python train.py --n_layer=10 --n_head=6 --n_kv_head=1 --vocab_size=2048 --norm="rmsnorm" --norm_place="pre" --qk_norm=false --attn_scale=0.177 --init_std_down=0.0 --beta1=0.9 --train_tokens=354700000
Each number is 128 + 24 x the weight over the matrix's rms, rounded and kept within 0 to 255. Layers, rows and columns count from 0. Numbers have three digits each.

# layer 4 MLP gate, 768x192, rms 0.0777, rows 168-192, columns 0-191
145140147127119158082123152106159103100161130127122124125132140114126089118102162145146137146136147164138101110134117107164137105108063069152101074112144135102110125098139127117136119093097101127102108122113118101150117142150164110139148108115106074134100157132077118079127143127127118114133141146166140115134095118191082123108137149123111111128119146162101137136142100158116139136108108095108111152112105161113122092139129116075128100145113153154142169102132133163104141099144140095120163143117120114120079111144147113118141156143107149104104122084121129163099146129117127131
135111128140121113065125148152162121130109145069142136130103137112130118135076121130130120129133125147115117153122168115171157078138077101114105073114084135142092147103159135082128100114118134099104144163097134192114086179129162088133147126192094068143108112145106140103123114149124109163122108150114141105105132115128126144143142139107118113154144103134154113139152101117122153131101132111083145112127111125118137147061125137131097140071147122081147168127135121141103140136125111138148151152148144096107091085151133155124131128143147164089068106154145110158121160164138136109
166146127118131148148119150089113126153130122130127177146124123120136113141160145128132158176187098101092144137115144120099119138164107114179134100147147088112122127138119092127125129118123138144126055133170168120124116097102103084134089159110166135136119111136123166146134119134121150092096115105103157132109127117155072129142154127134136144143116141112137113167154117086100114136136128129117088190122132142135120124120128131141128142134108142155065099145122159101099159135156151156105138077104132127098133129142109113157132138112095111165150069137102134103134141146127144108
087109151178137140146144100101138115097197127119120153173125124152099120101146109103109142114136110134095128092080103137116112122147123138167149147154143089126088153126100141096124115168138121147147146098125125170121172158150143120123108153126117147120089093113130117145109130118113136111109141125135121130089155158126119105119153150137146104143167138097175160108123101082123119114131101103128179084119109093130131118121120153166098122118076153160139148107114095109116129134136150156102133112096100106165145123120174137170125152111120111137112110121128094085126122131125132104
175085137097108123148191179101130149162159153105093126143127164127170146129126149162126068132124163101113071106131101144133113162101094100151097126120133128095131120142135179120138107141098130174125098119102065105128125121143118131142127089127119121121074141135111084108144163091159122114104085155137125164115095152159137145175132168129147071149145109125160128080081136110142147110114145105156124117123119158117112083114109146102143102122123131130088108143143116089120139094094123126119135126123115140129128144142129112149142113091106107178083105102134117151089113094108134114
093145141122127097111140146168130114137119133122119172135111169150130165150168104109089162134135093136092115161107095088069176104121124151147132127139137161105107134112154132144078146103111138168100099106151124162137141137138135101139124134077137100127122138126125088166101163121146145120137107176110120103109148131143134136132156106149099090099156113155124139086147140135128108132163136145159143079142192137091145132178084124099146106099108129094139122120134108148147107157051109155085153106138122102170181134109124149119154130125163169109101092110099105094120164157128147113
147084127110167144159128131186109144143140164167127118146142153139153097140135138122117081129111135127135119156120122128101148129138153105143108135147145079119112092110111157136160108120124127152139112120099138147102170120115130112141149134155118117115191158158051112146132092117121132107123121116189094102120171120102119128116127123092133136127105122144108109136132110168134089085144115136113060159096129096116139113137132153118165150168138129123107134088152153130132140094148150160093095153131153151159183120117141120144103163136132122149121110093099082148140120110138132093
143158120113129127149129152108107096132105141156157173131108124086096132121110147106144154166130160099085126145145156101158121148143108128111161124108144152114106158103088168155113146094116137145128057157114132142126119146101137111101175122146148142132131087160150134133115130113117107102118125143077105178116154137151132138118074088131128150156158108157089144157113114124120180167131128103134128131090149138127107071157092113111111137113124127111132125118175114128140187126107110183141153187142088183122090107110115103164092133109113117097108157146145161112122125154136131107
122105093111106119118074104142108102159124099112109121109133125102100113143131135104100123141129149139138073147119102095096124128129093104115172140088135111092130093118169146120183182130099139150085125102153121101103147108138144159123110104085106151142084121132121115129118130110131130140103095107116116142123144104149142100128099134152101145140165108120111134147105094148114167101106124147202087097128186119124125152142139154108108136174125116123135140130102079173169119087102124128120112140105136132107130148137139114143106162141114176133143105127159121131165144138104117140
104173164136071125135148145158122119135131096134119089129123164115135149122145093131148095091155090126117101118133116131109125123113138137124143159125134157132102119115168116107126101099107138148130138155177117160084128129134135141158134172113153123089124123081126079091119132104141112123107098159127106116149091133099116122147103122126109102136120157118179131113104100135124121080121128109104160120141143108105148122140155149123143127104123119131105130128140127136170137114133143120119141063147119095125096092132173154159152128131191160123101106107133098136171103167132138136
195148107142109113081124142125093153119128125114123148146136148095119133119109162161128137138162120165113137146122132094129117136145113122173138077132141135171104109112115139127158199145137126156136124145130133137117090148127134071115126158128125095121174122091130125104115162128127181118152100096130049176137149103152144080135086121090095130145183160112130149118143144158133142148138131136100123142122155103101090097108131111093112145133130112170124150146123121175146133120103144109136148061125151118095114135117140123129095125172153146115069138105097109138108127098107063080
115152115109144158087105106116121121197141103105114117107112169100134135100122118106145143147099102161138134118121120115116129126129177111152104144139132102101117152145167115074170134145151142197141093094143126124144151149165136151179125175104115116129152128073111130173143123135129144120154118120178127138176159158125116129141184113130099095131141127149107189080167087127136112138109153095128184106124124145137175082118078168138135080128131129108099172100136093148136111113146131126110106101108157117168126143082136148125164162192132110128123148057131116108094131135169102152
124111154120139117153133138124152117170127099110106099148091186129135122106116135184145122136167163143091144156161111123182160132126178116172084113115105090135081145151125128126107103110138154089129137172148137173115106120172137100157180091117109145121173117136078144094141149132107112106102131098134151107131110117166167110125096180124092140178122134148120085108118155144145142162159133083132198114129151107108112067133125139117125139126146123130118165124138145100125133143121138128158151103093122160124112093122140134139160148097147143130091153100153124153149170125141143119
147109111142132101129136109104165104122089095090153124115166115123141116137094119120095110134118113111116174145128136105141156104120143115135116070136117115114119131087132116114127091113113124135125121160085103104118085134151138148168164136108088108150131108107094113156133126142109111124083121133133150124092145123149133139141111118146138111096145124159161100093121103185153143100115138113132148120121128129103139102135123122135100136160131164121153186136122155122110146120138140141179105120116153095140138125151108105098150111174089140126117137194115132162131147120135106111
153121103159160129140122117167203164165142130106145152150112159148165167144106122100102101137115134090122147139091132142154111144152137128188086132136113117132115129138096135130116106127131077142121094064120145172145142131110124159132127133150083133161155095140130154149142123117151116111097122152152163130115149183167093193173151135095126122141145106136089050083132151156128127143126159128088126137147125138085111140099138155137129130128086135105098113105134165099151127141150112141101127142146130148146117105146131127118141149163119149169153132126140113155150166125104084140
156125176108108144126108105118096123162121156166105145168125109127137168166113150126096107174147125145141142066144147174109170124147112183126121123084126165111136111129160144124133148128113113105154125136158185131095151108131125165120074135143112153118160119101096126142112137146145144120190086121147143138075121125162104158135121132143138117143112104141087156140175114116115137117158137104108126138120124117113120103110130132101172103112159097067149090153148109132104142087117131125114137140153133108110136134144193132134133178109109096090129107142043144099149117161121156116
124167115100158137134149151123106112136090150094116131143133118112140121105152126124106143153164178163110129136080135117128112159123119125152120140196163124129130192135125163129144143127150178139164100107150085128159119127090140131156136113123129098132125135117135128141085103137119083106133127140081137169166126120106090098135115125108111115124136091103134116115149106108128144120131168129134148097137140120121121098108071147150151128095118105090112130156132110151110159112105098153172143088103163171152131100098171106100091122127116175131117148132131134137089109159154120120
140123103113124129117091166107136145160193175124153145092123160099115144112183154123104155148187123152096132134131092112117164142136165136186104162137144119118099123166145111122096084157124161159166118122140145154125142142140172128082139145127173126131107088139133170169150143120153066113072136151145133145135113143101136077165137098124170127057128108130140179131098141128109125146094152149152129151103143101095139110117094125142135154117168106096096146109104122187152091118125113171162149087192139144160132114135126135125151096109171102114129092135121167136147153102139151125
165106154091096097134140131116144137097133128161122163196142187130156140106136144135145114169103093106115137109136133121141134161101126129153123101158118101121105093134155127137119131122114143142124112132117114113138096122145125098171144110088165118123139105081126119105147124131136118094124120100169084153152126122112175166121159144152164125121140102143109126136107120121165121137157143119085133175116107167107138121144132163110144107131141133120156145177100132195134148118139114121130152107118140133130121138116161103126141159130143112149070161134114117124126133135180170135
081148126180142110132113143129149130128144141129111166157132135096104117117105165125174128157108152113094119126114157108119148169148135125113108134154129085098088107144140154084123162154114134180115062131168080105121139155166121117120136133118119078121087090132130126186084127132171119139130139156148112134148111132130131160126131131141191106132144127135128163116129101124099109110138093114131157150125140160106168139135144157134148140128120115122109141120138153143154131092069140125118096108088099126140111116149111135166146183105108132090108080095114104142133112113185157116
157142139115138155138107148177116142161111143146131125126149178116103120151148084093121183147190117128067165152133139113061135126119156103149129068128116111085089091133103144114127107140142134143123125129127153125135137133140155102100173165086130145101111105091111100101136168144109136109127108187138124107149126108164088126133143138114081132103127114133131134148146128112088174120144164115088127137142125080131119085125155089102100114121119133139112097123140152103140108116160177148077130104138136127142135120076092134132131137128160148128127128177099137115112140171133135116
133111151076135123118130108131158155083159131121122094107168122127156116113143165110117114124111152092139126153094112122139101102142110115180136121157166104158121119100139126122098143132098175172159131121107143165146115116109127125091081107142146135135124109054132149155136091134121114093145113114156099113115120173160131099135171134081156133113155115128148123119160118143092140073140102124115156103133141104139109145154143144136128126135140111117128126090083120112103133117147174136141107075131143111134100099093106163155130148169131123149113129110142126110119103162127087097
150118143141146101116122118123138131093119103152144094133165162127136111123167149147098144133100168114102109102123086096093129133142152089106144120156129141111128162105145098097133117134137182118159129130145109117113073118125156149127137080120147135107105114110142072174136141124146103161118145116124102122131098137130192080147141140064102126124118119152117114105106102121096128138162110114143134077118153146131158131112127195096162133190114097144152119113135140154131103138095125135188135109138139137122151129106104109117160176143112154119119052105135103109140154123125094083
128133159113153119152120091133066112118147143144165081144085155138089148116094150127097152156121115155177120127122167117171148162114116129141148154137121150139095106150124084132152116121116127098119130096143118120143141133079169134108105114117090127120129106148109152101103089128060078137101125107089164134158121142140102120117134086100113127087158123095097158168156110111171125092126139116199118133166127095135132151135143138119153134138101078131111158130097111120151103124143142125147110126105111152140114108121180150143127149125099140164111162114115138116146161136102148115
094134127146098153133154151150108167150157139088174160099130148093146163114146173122094121114144095142115119154142142104171168098098123135133104088124148109124111111117122133094125139148140136141113099153126109128134091171118154105086105101124111178179147112145101147117110144136102110137087113158099088122164085075136090129077114142095141126124147145131112202142115119105114111141147112107153146181089139082100098101139137093111114150138112135130133115149109149141149185108131167117122139133076114162125135082103119132140153105076103169121172079152113134104144169140097167085
# layer 4 MLP up, 768x192, rms 0.0709, rows 168-191, columns 0-191
156121116128140156131119095114149152126147139157124129111137117123079165123111123147108132128128144141103134119102141139114110148084099100117172156147148123129134133136104140151166118150093123167126098137102098123097139108124129142126098120158150172145140096160121076173115171144143121142147112158130138121095149097105090157103123096122108133122110139172137146084176157122139131108171125132123143109121115126126127155153155103136067166097156089134177139144149152110176165144089155174111137095099123139121106114113117127082131157138122124155146120135118122150159132090126114144
116095120114143148107099130120145100093132153092142149111100143153135132138121110162069149137206132154151138150166171106122102138154107129091128135107110074146128098100121127127128142148088127083197122154154099148097111151148124112081086111142119132146169109105119115107145154163135175089174140102090113142163097120129091126103142107152149121126110160097127108142121125121120153153108124134149125177132157143144126122157129158134151078144120120121146100084141132174106148092121165128145126155128124139118047146116090108107130140129135161102176140161136122136145137164140141175
115154154140122132111167158120136163140108107168149115088081134151148170129140127122112115100127097129136111141104106110120131094144078128141129101128130117152119154140180105149127105069063103105096162121147120175114131135165140151112097116135161190145111131127138148152125101106195120096153107151111099123124153097075118128115133099127138149131122138152132100131141123150115134132122103169100121150185119122119132174147102152156101135119132140108136116128167137126150157130098185092107105083157121129114113115151079133120143166123127160102132159104148098089124143103184107107
109132127118145120155101125088142163109107157169146114109108163120156153159173156092153093142132137095110140130128124136070131132151111153140094121138105127151099094090149109105088106114122177132119124202120144096154106143085131164146147087108097119146109147079142159102124124107106122092089145168147164153110097151169168127117120093103155145149106153139104136119157164105116148126114095139125130134110109110154141132105077144157159108143139125104073109134108091149114140119147144125160100146114126094097106148108125151173145120098110166101109139124128158142147137123164147128
138124118151122093161145109153087127119137108119144140101136113136136149104150115102099138174101144115130092098121102111110147134129128133106142124133117100172120109121133120148202101174137169134167144101126141142134042130102152148138111131143110166156146122149170142163153088143118120116115098121117124101085120135087115096180103106102096171094109088117154117128131111111109101143115104134157134106143097119137143132100087151137139138127178079125134146093151141134107103116125143161127172118129096109118118078145129144081111140127142129074116170108104137127127134114111115163
129114108109139165121153071092162124134128128129071120113159127126089142134125111111071086150157131136156154087172124104174116131140104150142143125134138153128135101108146110119106085166106115139105128123147114113085077114110159106076139114137141121116125151156151130166151126113124142085091128134142112120088151139131177135120077128131140110131099114152127141088143107118132135140169097162111136137093150096094170108107118129123096137174111092177134159137130177098159162112147140114100109133146094135122109148137164095122165144122134100121140105172121151133128161141103134133
115114129117127168133101136126081165145140127118138084071109118095092142151157168132154123142128150143127122130105109139130113120151136148160115134166155122111131108129126150127118136095156134130140092128138130152158185092079113153090109093142145107081109140114117148131126152117090103117159089155142111103118172080137129162086166132096149126090092132093119090166105147104123097122138124118123150110122153129173152139151137105124097132098114145175159114146133100110092113158129142126109142143109106145157132161075144137179110095166145135124124111157106150153109138127107118163
130148151195110083115148128110098169125145136112144157156080170133145130144153132125166117133106145159121096095141159120109155140178149147095121150168122086205142102125122128101087102176123122148185104107096127139161149151154153128126134103146091154127170082148160110152079135135120116114099129119123179113125179151116107134094137111110151146119131149145147165116138140101119097090085152150113115103131108140145106156151117113102082140100140131109165143165116123084155147158108137114097117153151097112159104127139106120116146096152154128115133081135107130168119138094113150097
153149140100163130110151129155128137102139130151128112098171140181091123133192090148103130134151067094123169144141161113109130109109188117113169122165111154157101113132153112154147122158101135144139106112146116160144150101162103097089101148102153094159158163117122120132130146172163125142158097121076092145139138122144077089137148117133100118091107157158147116133151156146156153105140144138101096161118139106163099130130154102131151066137145122118111128143122106116130121115130142100103130105101144098137132141103141123102124151156134174130110143129117157100145103106102103125
126150124125109123101148134112124120117119089136169147149146116135122091159155142180148160110108091112120165117160114106107131123139160148149135143080122146132102132129129125127120116137155112147100082184099123170139141156147123106129187098142165115100154131143172159124106150099107117141161109132130117127113111098136146095124143140133157126136179126127154195095157164141087173113120135137106160105090142084146134121123117102112143115132134100129089146146135128128136146101110141129091110086101084116142110115121163141142131174146119112158134090141104133157184106131149150088
151072154141151128178088131109142143150123116133155168095154146092143165148155108138078131135162048126111101120097161095157122140134139133130113110133137125143136153145120149114106133143106083164057113127098171124116100136116089120134136129130088169161155140121139137094089158128134138109138135140137166135122109104145137119136158124107156139141112117133105191115153153134116144143090133167158126137112106099168155135147161097107079139118098132146116132140142150093163123171096140100129139110114156132122139107136128135123141128124158123097125122153145129116128126140137146150
150101124095139086178136145114096094077118147146154095107135115119151137137146095108169144083141126161097111130143090115120105119140130095133155163096142154152133114146119098153122138157126130115145117116131139103123118124121107148101124119133113132112165105113105082141124153144112135173105091107137146140088167140148157163157135130105149168151128151097147100093104142101132139088122109122097103103177125119156173125086113119107095110119138176160130143190158133136118093091109149132092138107069137173124144095099123137110051133126136148097159155167110107138204135109145139137
136159126140128141137065138141117158121091100121115101106116162126135130115145087133150144118115125105092142147134121151107124122105128186170151152119132147176134119130101113093085071123109132141134151160146127131128146121173122138176152107175104094142193149145076110138118168129129144112184135138146119125121107104192103118150178144115125118104098146124152144143143167159138120137088143142149192127144138135125154134146150142105117113107110113102088114107113113113149101177112173143151126117130158139147108139114148121142157116178132149167072091158154144149093107131163122135
117160120145138126132122134109104086141127133103119165181116118151179119149144136144123118132124110113137134132145146117081134144137116137122124121142102156150117162124116148134134134137117102095112105108114135095109128141143112143129122146130141101169165150151122143149093113138108124123134092114127102099125151108153146144117133099128111100058147127159120098154097131093107113124106098125127126156149116139118096090158102156101118131095103196132101141166153122145137127113118088112153145158141140112137148155121175155080211146140148121111126116142139127099180158117110125091
109163124131103141150115127153149134108099136103090100098084145120132107122116172136184141173169118160108059101124119111085115121141128137113141124099127182136129159110169134130142131124124116166141108145132165121127122204115149103164112171146177116085113123134109095112117132131139154150131095128157151094114114111137134151124138106110163093124128159125123186186164128166136110079106087087147104129130092128113119083156118146127130136151120164113138103132143153134184134139090091128164133148166162114106153132116152171144125104127141117098089149125107151133090117089174159102
164161153150151129118109109132116152115151191145111123132160088152086115117136097156140164153145110135134145116156123125105131184112148098119112110122141123142170067170154095136187106166164122084093144077132099160123086087145147129203144106138142131073113093125104124106109088146115098142137126114082130112143128144127120117125158108134150147099084164142146147150132123163119138154129108170170103141116108105138098089111186079147156129174098100140095119149143198137118119101113126138106130158125141128149142119153134139134112122101069147121122144117128103147157074124123111139
103135138105116100131122104167114163094163104122136154139092148124114133153092179119148140053143132108141125149166114172193105096176106163109140091146162188137117108130140163116122123133131070145128085165146105117131136106143119097117155143117135148117095090124118167169108148146103077147147088121117123140144150153162132178119163145145135134128095123147108144112139167085104126126139146139078148127150120148167115150150115109136098156115134102127128069130161109124120116100163136111109146107109117163137132133162158130163141086114098151107138123131151150120126172132144141138
097118101137121107141153104140121146109147097116102141141148132110097118113101082136115132114117109134149163121143145135131111095145175134106123129121145181152122126149106108122120117167164127130140154114112051112128116129152134156109150138123156118132077092123132143099095117174140142157087139116100107148114113129146164135113152135118130110201201107116147128133102143129155154118122150128124078109131129139158133125108118083169156120138156129084094085166118123145177106061131121109112133146129133148069109121144134129071133133086109154124141134129135163083163116124119159099
141171109126119119145105118183140099126127127103112122129113127141120137165128163117147139137147082140115089128144139085157095124135124079109133120126144151170127109113128095135170137136098138151124118140117152113170134128129138141118136080108084145169121166179154084126103153072131094174148095180069147126109102134111117131125127179150106120164133134137136144121094125126117136112137115156082128106135107097142166137092133132117156126140125122118153132127141088102123144116137120142100100069153115131122152150144126087145164137140154141169116078159120135080130120137098127140
152116127130074115100158099109147126172141160138155139149100102133134133131126133132080113125070128138178110156178142077131149131121129083126149098117126140162134142093165151152128069125130131140128124116117133101117093122119115098123114139125066100117144142148089116145123105117111126101114114117091123112180180129087122093144097161095113134146129144139148138101116127135134122154141125103198098135123133130120135135116128135111155109143105082110147173151148135145140075140109105136216091107120128117117097106134120141133112126119179171132138141136115133082119121104131137138
120152130129135126140142111156112108144114120121139118105153165145148090131118160122103068096126145099144142124113098128128078114127107158167125143129120166132143131133117167183139135155104171113127129061129113145133101131116080156102138139165141127139167176132159128121105166136139164141143124091153095137153146127119138161146174121069137145128128099144153117166112121148169088099168155098154125119101103101169161118147078116174134098152134104105080109106170121126144152135122165168105171174140143112164120133116110156141147085095115093099144122145130096127098078149094148139
148099113123128168136152107114146115129157159167103085113164113102089120154119161140162120124123110121106130107142178141108110147131156114100092127105113155125109109159134109119145073135147114115115108102073097112146193145098146163146130158125135093083094115120144111112073177151149152122151108159108145136107149125116102105091099130127127113136111176139130136136144140133121162143145121121172131149127138130124147114134090135147135130160112164103112121112173155105098167110113131181114134114110129134149148136118107184136107143142128122160106149107127147107154101142131137157
126101126074042104076100141096133134098109143128124114130073167125152168175120116127161075118074118145128131161100132132125169123131120130121154119145112137126123127140117137129145123143107145142069101129129136102146118097152143127099141139159131121146113097105149128140162111151142106122143147162133172154135128154147128131126135145130131131158169107135135086115104096153135168148148143171100156113103100148151122169110157137093105096133088110172100096094116120121117123123154107114098157124127154102146122121113175127166116136140129121134096153119129132124147153115138120128
164150140115163129145133113093180075109136179179107112138130157142146159119106104128116124119125154098147157108172124103134135126130135109139122132137118144098129127133157118128161134121104173157136123087132113108127119169113141125169120112147162165107136162152138096099129162119093099132112117140137103098194115142164113144148130123098092128107132119132147121121105119133177150103160143062111128162150110156120131148132155132108105093123080141164150180108130100126139116170138190133125150135118126090155173151172112166149154078143120124158145141100168086125116139128141153143
# layer 4 MLP down (transposed), 768x192, rms 0.0685, rows 168-191, columns 0-191
116102166145115125140143169117120148112147089202131156137119133113117109107120123138154148118105105119111153143130127091108135136153124119140156113135121136082095097110155148113149146171101089133135129126174156097143094153071128152117084167090122150146177134147118164128124124146117125170115100141156137151142133098118117125127145182140156151109116118119147111142134109123102134111117137134152138132132144133115108108142106138129155150158130086111109096141104135103134114132152142139132170198132143132083125134128077153139124170170152106129125079135115129110115128161128129073
081109138156133147174086132124111140099144120189158121099101159142118108133118091119104125160169087068155120135130107159111102154135108105115104104126115141141149102126154148133111130130104178157145104119102112132142150127138089137072108140125131121154123120102135130150127110115145118104162163110133073171099099107125108103101121155168146107135117137105176141142138097179137141122163092105165145138147137105134157085159157149158129130161167080142140152162074140145152125112121149128113114163095134123100111076142150117098160157110156132132138160105152193117130141138139138141
072138124152100143188129114110149120121133149129133090129163164114133104131171141133153154112074157120111153103192139122147147127139173107104118136122145145135140120101138101140131140105157083167166101100115131062134159086103107120128101095133101142124099139136158127154098126171140146166132120129175131142137112109141112118157108167126120136134145144140079133137137134133122143147121149149118160122138140119114090083113171169129139118115128154143089103129090100139170102071112128141113129137143077129091148101126159128142110082095120114134100058156135152163144111117077130120
131148115212135131085162070097089151090126097149131108118163157156111129129129122089110172099104095109119131168118124137110172138172167110150150100149136128122121141131135115113122112115161150138134125117150144132113168159131094195087128136085126083141111100100141131118130105122147104157123130108125170122085118161151130150141152121113149146184116180127149124138118115140108103153140133119087152125081134094137109141098118147157128109158161112168153144105150130124132154122168105109106119098141114122151127097100156094145163130101134106109158152116151135110130136155116110165
142120115131117174097134126128115161117183160097079101148102148137102101150110090151135107092148147115133107149147129132096162144131202158098144115106167126117119168115144143135115100145113137090158127069111107139149157128138138120114138110113146102160145123105159089087120094149102157125142106097145117146144133132152146130134135129151120149103127118086159124136127135125145153153107094134135134156156147095165141131140108105157127164100116124084115163174125127124119156110130148111146181144153144181078138147155141145111091126134118127146131121074130117174143183141111113106
121115136127135167147140144153114162146134115137137140181137134102093092142155124138094139152206141130127123137097110140143150118147146114171125145125131104129096089109115101122085145173077121099132145117133153149113104117139150075139117168146109143147109160146164098113113141129128150132118121122186133128083112153178138183139141123120157099084108136146068118121151130144158096103166184134091126140138104114130111153138128139087116096141155118152175081102091141143132157124121138145090129125119096137136126112107131141119127131131156122159128074136112123086173135148160164138
128167122099098123153113108122139133114182154115126156106138151127141153159136116124153116175111122111123136085124165107082124122101136113187074122135149141110135159108101049143086181111114117133138115118172146101136113109147142190151109145133160151162132152108177128113139140115162141124118086144144110073148129140141140115126129130151110144119136135045097146118113145156142118149185149141136137093144120138135103112139094141109117138091126122113123131147109141131120128148121146137147129098178166090156185120123140136152075111095134146116134148135153139119123124150118180112
075144090112129126116157120123140134121145105103140094077093152135138171120110116162105133082138136139143154124095124128097096095125109147098122151088123145070111128091143110128150148097121113123145084099124148109146117146111073072148090123134122100116136117126126124139120134177101133096144168108163127139119136132134118119083106141118154106149159109103086150181152149103068164131143171141140108128146156118153114143150166093107117104129158149143143109141158088105108149142135147137090083145115102141149090141138136089079144171105142126110121145130085068154105105096141152100
167122119116167153126081159122102100146070108072126132157111146103105168129165131091127196150097114105135138146114165111121126125124126122149109145131159134109105153130122092097123172121145119121147094137091089133134143165123150109136143117121114130132141140136092112143195122099145121088090125102106134089110179129115085133140132148120144126161120113120192153129104110112128178111130087138124174132106094073125120150132125152148141139158116128107123121125122086130154143139078114118132113131097163114179101137124106171145123108121146172118113170170122117094103109178145147148
129136129067095145139141131120113160132100133183136121134124141119142128141112136166136097126139113108117143109130117118065151128099122122126139149146123124156126134134128131128136126130113116168120117218124106150132093110126097091122156088139160145114097134096137137114145154085134103148128106138183132087108102124086148105127121121152120092138130143143146134117128149119093101117118148109119165123081082096148114128109120114134122103112114114092075127134119138128144131130096132115116179092112102094155086133114129173140115147123173126147155101142088143110153170110139156151
126115129111100139101104188108139118152110142150150149101111134135132134081122110134110111168161093115165108134098106118097162136137155111150152125112137154142112114088153147108147182120136087159087162151116135117152115101110107060115093065105122153174127117143109134132130115094147170104105142154122145151147125150085151075130093132136119162146106156124176149085119132109149140124123125102122117091118141144180158108110135115109099145147132135140118104124110121136194140125125131096121119126098165125105122161154123104107098121124090138106161109117137100138136138174111079104
123155138136131154163139114050154099103161139157118127116136131159145082084122126145140088132125097103110095165125147107097166143158121117168085125110101138163120174120048120131104116167123086154158103132106149131140072135118114102106091138129145123147117088122126081117119121123107127129135117133151110137132115105138124149163120173111123148117117146111145124159105108154180118130139118156174119135134089110139106146110121176146102111132142123122156104160107125144144164155112143149091161113176118148120111151109078145117108095113132089079143143120154142126132134103153149107
130122134077141141149153120129119161084116130134126153077137160152115106145141126139118104101104170124138132120149137129109145121141143134082151127114121119122220135115063117099136155146157151122130145140168132146147108106123067126112098162129181120115166140128092100129093100100113109134124130138162117172149122118165114114117133154145124141119052169162131127107126075135125149142125162140122106102140095130123119125157117110129101131121087137135132134150115093155135137095128127118100169123124102149153169122115110147138100107110149117123134107201097094128169140147149151148
131164150110126101133102150182122162128121113129113067126133191122122143106136141136134140166074134106096095140114122152129161120155091132105118086123127125099137112181095140144129135130097114138157107158113123123147151122165128151140169154123136103129056138138134165142112106121153137118116138129143171151131162113107087109106154116110072097125127146113106144110140082139142086152151177129130105153119142108145147097123131135142135142139114112124135114085116124127107163123110087117114116141120133151131163163148136138125126146177121111205121129130090149092128162111128125123
189115092184173101118154135125146169118160127133118173155150109121153188152098116092084114121078160129131132138084105139134160144164105135146111140125122117119083104107106135135109104146133119122145121098124122143154150106108185124132130142126113107158148132135117128166169110121094109134118135137136125093105146140162149156150138136111099085145109095139116035127142121128130146156112128127118120129144141164106146142122134130128140116153093132128161132105092137139127103097153122128141127113133119155163157121108109115121179129134130106143158111126081049092146143157120131161
141083144129094136054188133125106095156140140150135110146180150153154122152114109123145113124134147115108070079106118141148178129090152178160158113121100161117135132178146153149110113144110143158147119164108129119121142147123078074118110128146135156139136151132137172085104116172094106109125145154148119109184107129118123147162112106107145102137141085098090122144153111136115184125131079121111098133126174120086142092153120174141124123108118171123167164154145122184118117165102110129158156106128122108129151101121099117127125159139153126139126148133097107084133154152120152161
108118119165119126146110133152077109136156114138096068127093131163166111105119149158132112129122121145108146128152087118128113075130116130085133105138129167166161135169109143118162071131121130148097133163120128117127113119116100147148143120078116101094104086109061122191162126156098115130145158102149115097142119103114141128082101111087144088127142136096141101153178160114133101120115126129162130107150121105116106118144140113108152156100128117142153124128104115140127103135141157088086126136115180100108179093137129159119176154113106097116128159124106112157107153102136109151
116098092150097100135135120136147148088129138129148152130102101120130131107082180118085115130108122101124128144109138104133105129128150186196181135075120152122137169153156102162112139097136110129166138165103125112121153100094120098125097116132130100113126118169095116140170108144122127124125189143111101122115129103124167114149108083116161157127105122127142111040086148121106091110137109102151107127153112105127129111135170119123112165139109142123125169139114087172106156133137093081142114141164151177139127154115163131136115158141123115173134162089149114138087127124126096152
172126123132119137114141086160125125140106126143137131186077147128139144106145163127127174128171079136134120140112145112105131114161133077123131114126146112149146116126142123133118146136147119090095147133110113135177153118107073164123141169134114144101148121123123175131119139176041127159144132107125114090087140140136138158075130174119113116111140161131168163133114144098166094111124079121147106116174126100129123099113115116118157142159163132127116107111154097123157119126082149109132095106165128127128128131167132115098135127092137164102150147115161092132122082090121130114
095148128120103102138144077134118130153143168147081156134088140175134151125169129143114109127135102103127138108143181104169159106138103112128143107093157121138174131096140166139091121110122157156170109092134126146097082117141143160093113122144108127117124126097118125163107109118123154141106123147144097156112164136152094110127117093076145169114174147146134131154158111121142158176132125106153118125113160143111154153114121079137151111108101129152104118184140117150171135160111079114154158124088167136132094081103119142126164120098153155098157134145110132089092148151122109147
129112093136105141088125123127124176117124126132107150104117126045133169133156145128124140117086115080112096103132138162166132102124111137141133157116204104157089151158128171159101126079089161118151108119170136131113103087144135106159118084113140112148137168158124140118124143137131124157156160114158129132121140155103138112174138145136184129106152108148118138165118110106136121126131130161128099145105111175130087127116108089125119100183083124124108131121131105125194138137143140158162126149135114148139160117167141110160152122107104105132119111139126077137139102133127193119
158115113133125117119166121174111137116146149108097110130146124149120141091119148136093119120132144108147111106078100194130127104108108149159105138122156117138090134097124085136127124124139147115153152145148096120151107099109143125129110101147133100160144150082139115150124102158152125135120154098160102108122136124186107114110143137115129131122147133141125125136112172117114111151157082088114129081115137164145094126115140142120165084072088102147111134114131140070128119119107099161126101133135139122142127138138149121063140100118154132119124123117125065164128147134121084122
161148173098113156148158151106101104123148130133153138113124130116101155138083117159152145122140139113125100130107116098127094150144160143081134161107149097109143161118113192104139082103124131129139132182163154110129173144155163120128117123147163146125089118087125152110146124153112096098136138098162108175133109108130162128151164143148105122159102119145118148129124155109102143137093152132138147147151128107143114138146147140127117139133101109104089100152156112119132092155118115097093164110151147151100174139130141069103126147119152105092138119158098162135119145151140071111
147116097076092117163137168101079089117124150113117090171112164168149092165144149125146145115121129118134129106115145179118140080110071139097098115100116119114190106095121120147119104137117148104136153164139168134127110121130101129127137123115101077101121106118094109162131132158106120131128113135136156158138167130161170109113116135181154153146126162129112080189165119092123101101087138134142133133166091122158156138108110101111117115117117101135095090136109148125097094124161142158145142172085122115112114098153146130120099114163124134152103119108110154115137127116140094128